config.toml
num_hidden_layers = 19
num_attention_heads = 2
positions = "learned+rope"
qk_norm = false
bias = "qkv"
lr_mult_up = 0.936
beta2 = 0.98
warmup_steps = 200
final_lr_fraction = 0.1
batch_tokens = 16384
max_seq_len = 256
max_steps = 4978
dataset = "wikipedia_en"
Each number is 128 + 24 x the weight over its row's rms, rounded and kept within 0 to 255. Layers, rows and columns count from 0. The size above them is the row's rms in percent of the matrix's.

# layer 11 attention query, 64x64, rms 0.093, rows 0-48, columns 0-63
size [ 30  30  38  38  40  35  44  44  49  49  53  36  92  62  63 144 114 161 157 151 168 151 166 156 156 172 161 162 161 161 163 151  94  74  84  85  73  81  90  74  64  74  65  63  70  74  65  77  68]
[[128 134 184 120 101 151 124 137 104 131 156 152 130 150 120 146 119 115  92 170 105 138 148 183 161 119 118 140 119 112 164 171 113 121 162 122  91 116 167 155 127 135 101 137 111 147  92 145  71  98 139 138 144 107 147 122 137 128 175 103 116 144 127 126]
 [144 150 135  98 119 126 130 154 170 136 145 159  68 156 125 118 136 146 146 149 123 115 128 124 130 140  98 110 118 120  99  99 112 139 160  94 106  92 119 161 146  96 114 170  86 101 139 153 113 108 103 165 138 100 152 143 127 163  75 110 138 103 151 131]
 [131 131 140 120 106 127 108 157  61 122 155 112 125 173 108  94 125 104  86 152 163 121 118 104 164 153 133 100 150 118  97 114 155 113 129  96 103 148  93 132 140 109 122 141 123 164 132 116 109 152 130 166 102  88  77 114 120 129 109 102 133 104 107 149]
 [158 168 182 132 132  99 109 149 174 120 170 152 125 118 148 118 122 148 116 133 163 141 157 138 127 135 161 143 132 145 144 137  79 132 126 100 158 143 108 126 104 101 169 118 127 101 137 159 104 158  95 135 153 120 122 136 124 123 116 166 136  94 191 132]
 [111 128  85  99 116 155 131 123  73 152  75 138 142 114 100 141 136  78 140 121 128 107  88 144 140 120 107  95 136  93 108 116 168 117 136 125 102 107 147 168 146 118 106 108 133 105 146  92 149 121 127 116 155 104 111 112  93 119 118 119 121 126  68 148]
 [149 145 165 146 105 138 142 155 144 129 123 109 152 108 156 145 147 152 143 122 147 179 121 141 136 119 139 118 127 133 179 152 114 142 106 126 133 145 104 109 114 103 157 124 185 147 153 178 142 156  89 102 144 100 105 151 175  92 145 162 120 141 166 129]
 [134 152 120 120  83 129 100 165 140 134 147 140 154 137 128 116  92 143  77 121 160 152 102 175 145 146 127 152 120 162 133 114 104 101 143 104  93 152 117 111 110  83 132 138  91 144 159 150 152 154  82 116  90 114 123 124 124 139 103 122 138  76 147 137]
 [174 129 175 156 138  95 161 177 180 135 150 131 113 127 127  97 107 144 131 138 169 135 114 130 143 117 137 170 126 121 143 115 107 144 120 100 150 169 122 135 102 113 150 138 119 116 168 184 109 141 103 150 104 136 141 162 122 123 131 122 136 114 178 106]
 [133 103 158 141  94 103 112 181 144 138 172 108 165 148 130 131 149 126 128 137 146 144  99 168 135 133 136 154 105 161 154 116 105 153 118 100  92 134 126 109 104 137 157 149 149 166 164 143 149 139  80 173 115 125 141 141 153 116 128 117 111 142 160  83]
 [106 102  78 155 160 132 130 139 146 143 120 140 149 135  89  81 132 122 184 125 131 128 124 123 118 116  91  71 133 109 127 132 166 137 163 144 137  99 156 136 128 119 110 138 140 128 117  91 140 120 204 146 121 117 119 148 128 102 128 119 115 131  91 165]
 [114 111 167 143 163  94 123 155 129 137 171 130 133 121 114 121 106 136 175 142 147 133 106 129 128 106 106 141 154 104 148 108 111 140 166 135 126 100 147 119  76 122 131 153 148 189 154 144 118 158 114 163  72  89 135 143 159 145 121 104 117 102 148 134]
 [128 178  96 139 133 147 154  77 152 181  91 128 125 139 134  70 116 126 131 115 141 126 148 152 137 120 109 116 151 136  95 119 166 165 167 143 169 127 144 113 159  94 110 158 142 135 128 110 136 103 140 112 122 124 129 114 112 162 105 127 133 144 108 180]
 [109 110 154 132 141  93 137 134 173 151 119 159 142 157 119 126 114 155 193 134 130 112 137 114 108 123 106 136 164 142 144 136 166 156 139 159 108 131 164 114 133  87 157 171 125 165 144 107 142 136 133 158  69  90 122 139 135 112 151  91 140 132 142 147]
 [145 138  79 128 108 147 109  98 119 129 107  97  94 136 141 106 163  94 110 123 103 119 149 137 114 137 163 136 127 138 105 118 163 123  95 149  97 142 121 109 150 100  97 126  78 103 118  78 144  95 137  74 132 142 130 135  63 128 136 118 159 130 118 137]
 [102 139 159 134 159 125 162 156 121 110 131 136 143 104 103 137 103 148 142 133 155 156 121 116 150 112  80 121 131  92 131 129 106 130 171 108 180  90 136 146  95 142 126 117 175 144 144 191  89 158 118 168 124 119 121 117 157 141 104 140  96 130 109 128]
 [ 88  88 128 109 120  80 118 114 136 121  96 142 129 140 121 110 112 135 155 120 116  85 119  95  85 109  87 112 147 127 127 118 154 131 116 138  80 121 126  87 119  80 130 129 113 136 117  88 115 114 104 131  78  86  99 122 111  96 126  77 124 119 132 110]
 [ 76 145 146 120 146 138 156 121 129 145  94 119 128 127  92  98 116 162 181  93 142 113 150 124  96  88  81 111 163 135 135 127 154 150 185 111 159 115 133 117 125 129 138 127 152 158 134 101 120 149 161 166 109 124  99 120 103 129 154 109 120 138 119 161]
 [ 79 127 109 182 157 167 135 150 144  92  94  90 123  86 129 169  87 131 126 134 167 123 132 114 122 105 129 134 160  91 119 148 132 124 124 176 125  80 135 129 137 105 111 138 109 127 123 136  83 166  97 140 125 113 123 132  97 134 105 131 132 134 112  99]
 [130 149 137  92 134 124 110 102  89 119 117 114 120 119  94 153  83 142  82 117 106 107  91 140 111 119  90 102  97 113 122 133  94 110 153  98 158 108 158 133 111 115 147 137 188 116 124 156  99 134 133 134 123 123 145 111 171 146  84 130 101 115  92 158]
 [122 158 125 110 133 143 167 127  87 118 102  86 132 113  92  84 136 133 119 101 152 173 126 139 150 126 136 148 114  88 109 112 111 125 146  81 172 127  87 122  85 154  88 105 109 166 117 147 115  98 151 130 153 157 107 121 101 147 110 134 117 133 107 138]
 [153 153 140 124 130 111 121 123 116 163 136 138 140 149 133 146 126  78 162 146 165 113 199 139 110 102  89  96 105 109 162 146  99 104 103 137 160 114 134 114 127 128 154 135 105 163 142 133 124 161 128 138 180 166  90 123 147 122 132 148 153 142  94 122]
 [ 94 129 121  89 123 130 118 121  99 117 119 110  76 106 118 164 144 131 113 128 127 125 130 158 115 166 125 154 108 115 129 126 150 142 123 132  75 187 111 101 143 115 157 150 145 160  72 143 113 147 165 131  94 159 130 149 163 144 127 150 158 121 158  98]
 [162 138 113 155 154 104 148 146 127 120 110 135 185 158 109 134 143 131 104 128 108  94  90 140 117 174 121 142 134 102 193 126 175 140 140 116 136 164 131  97 138 107 124 121 107 140 136 165 157  99 103 134 148 122 107 117 136 163 109 137 184 146 128 115]
 [121 143 107 129 141  95  78 157  97 118 143 137 102 109 128 107  99  94 142  73  93 109 139 101 138 141 138 120 108 139 159 117 122 177 150  98 112 101 132 136 106 149 120 142 103 111 132 105 112 159 144 109  94 145 143 134 100 154 127 160 151 117 106  62]
 [120 111 112 137 104 157 134 112 117 145 135 134 142  85 112 151  93 123 156 145 140 174 135 117 121 154 169 105  94 154 182 178 164 175 118 133 148 140 115 137  74 129 139 173 116 116 131 163 136 105 130  91 104 129 130 123 111 132 120 108 157 147 137 151]
 [119 180 105  90 144 129 183 103 145 109  95 115 133 164 157 100 138 116  74 124 114 104 116 142 108 141 154 113 108 137  98 167  85 143 109 150 108  93 133 110 102 122 184 145 105 154 101 110 113 135 101 116 108 113 149 134 111 122 143 121 139 142 130 141]
 [ 95 118 112 117 148 129 109 143 145 134 114 138 143 126 150 137 143  97  85 142 143 115 113 135 101 118 128  86  97  95 109  66 113 157 171 147 146 177  96 132 164 144  83 151 121  93 105 122 122 182 134 138 124 154 130  89 134 113 143 114 132 157 136 146]
 [ 78 179 117 125 167 112 127 174 132 168 116 132 105 143 131 153 135 143 134 138 116 105 108 116  93 137 112 107 179 146 130 156 121 138 131  90 132 158 137 168 136 134 116 155 163 141 123 160 163 123  91 107 150 160 138 173  97 117 104 118  98 122 126 107]
 [139 128 127 147 163 152 131 103 132 102 159 106 141 147 177 150 133 123 128 104 151  80 141 145 173 113  87 112 124 130 125 135 154 105 103  97 113 141 126 166 127 139 124 169 115 145  88 127 164 109 193 109 144 139 160 113 117 101  94  97 138 149 122 150]
 [155 136 103 118 152 148 105 122  77 112 129 122  96 108 133 109 108 126 168 182 106  96 103 122 135 105 125 131 165 142 136 123 123 128 138 114 123 113 145  81 185 122 139 175 116 112  86 149 160  97 121 152 148 120 135 109 149 111 174 143 146 145  95 142]
 [109 111 126 105 150 118  86 107 102  95 117 155 133 108 161 139 151 190 152 163 127 132 123 170 113 133 161 121  91 128 133 133 125 137 114  88 139 122  99 121 154 158 123 144 132 124 180 141  84 127 108 145 162 140 122 128  71 104 126 100 151 137 105 146]
 [131 142 111 124 108 135 148 164 133 184 131  95 132 130 133 171 138 163 167 159 114 180 146 112 155 134 129  99 154 134  80 158  74 123 129 141 146 170 131 135 100 136 111 106 143 105  96 144 147 116 127 125 115 116 102  90 127 115 156 124 146  94 111 104]
 [105 140 118 174  67 140 110 102 145 124 165 125 114 137 138 140 130 152 131  93 131 137 138 174 146  97 126 131 152 145 135 135 111 116 133 135 147 153 157 134 111 143 142 168 131 165 155 118 114 117 129 156 118 124 181 165 173 147 110 146 126 146 142 197]
 [129 112 136 107 129 101 136 138 168 173 192  99 137 119 163 110 109 125 114 108 154 120 101 137 125  96 135 115 119 118 143 137 111 108  87 116 103 138 116 157 103 138 141  93 100  76 139 144 118 112 151 134 130 137 144 189 153 146 164 115 180 120 126 108]
 [126 109 116 130 117 161  91 130 148 153 120  83 163 148 144 107 120 129 140 107 107 112 129 106 141 124 133 101 121 127 156 160 133 128 194 149 112 125  98 148 117 142 137 114 103 159 101 114 150 132 120 148 137 156 152 190 147 123 124 158 117  95  98 196]
 [153 147 124 118 116 106 158 127  72 138 141 118 115 154 126 161 121 159  89  99 136 118 113 116 142 109 144 136 141  97 138  89 121 119 174 126 111 135 123 134 111 126 171 122  85  81 170 152  83 137 131  88 173 138 132 158 151 118 105 122 103  92 123 135]
 [149 115 124  93  98 167  83 120 148 139 116 110 134  78 100 134 148  90 193 111 124 137 132 126 128 139 146 149 115 112 155 149 179 114 115 133 150 112 155 171 127 123 143  91 150 174 103 112 133 107 132 150 145 150 120 114 124 134 173 127 164 136 122 144]
 [158 134  78  92 127 118 101 142 139 141 144 130 120 125 126 183 131 109 155  99 171 133 127 145 183 115 170 155  99 159 153 142 117 144 103 123 125 131  96 129 116 151 141  96  98 147 102 149 145 116  86 146 137 120 105 122 151 139  88 117 138 173 158 136]
 [119 146 153 155 128 111 134 136 117 180 103 118 151 122 146 173 129 143  93 101 120 124  93 134 113 175 146 125 108 132  96  85 104 129 142 158 147 155 135 142  95 131 158 131 125 156 139 178 116 136  89 131 125 112 157 200 146 118 128 121  89 118 118 132]
 [142 102 150 148 123 109 143 150 152 130 148 118 116 177 135 134 154 139  91 117 200 152  96 147 129 127 129 153 102 113 175 118 152 132 110 126 152 164 163 138 121 100 129 114  90 129 177 161 112 139 147 122 105 128 123 130 147 123  71 123 113 152 101 107]
 [139 136  80  99  96 129  82 140 170 150 120 124 116 112 147 149 137 123 113 108 115 121 136 164 152 190 159 164 124 175 159 125 113 131 121 119 141 121 150 126 137 131 173 104 140 156 169 161 127 115 132 149 152 138 123 116 131 144  83 156 135 153 160  97]
 [ 95 110 113  98 126 123 136 154 140 145  95 162 144 162 138 112  77 123 207 173 103 118 139 123 154  95  84 136 121 125 149 151 138  99 130 139 101 130 111 122 158  91 112  91 139 102 121 123 134 138 132 154 134 135 112  95 117 175 137 130 147 134 104 119]
 [108 126 131  86 131  69 119 143 117 107 150 112 134 131 140 156 108 159 115 140 161 163 105 155 122 131 135 172 128  82 154  99  85  87 125 132 124 105 119 112  79 134 137 133 107 170 165 147 124 117 114 133 114 108 115 101 154 149 112 100 121 126 159  88]
 [134 148 132 160 131 141 182 122 124 152 115 149 125 165 127  85  84 123 161 135 106 127 135 144 172 124 107 115 153 118 119 116 142 169 157 109 145 113 156  99 144 140 113 122 135  70  95 114 148 130 129 127 136  92 148 139 124 197 151 153 133 139 116 165]
 [109 145 150 121 166  58 119 129 109 108 150 129 113 141 117 140 129 159 189 146 125 133 131 129 132 130 100 160 178 123 141 118 159 110 123 136 122 107 151 101 107 101 134 165 147 151 144 117 134 131 163 179  85 104 125 125 150 130 136  77 156 116 126 111]
 [135 152 129 168 134 185 146 135 128 164 100 124 116 136 100  94 103 105 133 121 106 132 127 121 127  86 145 118 129 135 125 150 163 150 144 155 102 120 173 122 161  96  85 123  91 103 129  77 151 113 143 105 125 142 124 138  91 154 157 142 135 119  92 172]
 [124 117 129 108 142  82 105 133 125  76 166 141 126 110 148 168 159 150 133 113 177 117 144 115 144 172  84 139 127 115 128 107 111 116 121 121 169 127 106 139 112 147 157 135 173 156 134 186  99 147 123 148 130 110 133 106 157 118  91 138 139 148 147  98]
 [117 146 143 124 134  69 115 110  89 108 127 156 137 113 130 124 116 146 165 144 150 118 120 110 125 127  97 142 193 104 123 125 134 135 144 115 117 112 156 101 100 109 144 141 170 168 137 144  97 133 132 163  76 126 151 120 156 110 127  69 156 124 160 109]
 [111 113 135 137 134 136 129 139 140 119 114 132 155 131  90 108 142 133 186 110  93 110 133 171 106 141  91 128 118 163 156 118 170 212 159 105 116 162 135 105 139 109 152 120 137 141 122 113 117 126 114 158 108 127 144 122  90 154 150 151 130 171 117 152]]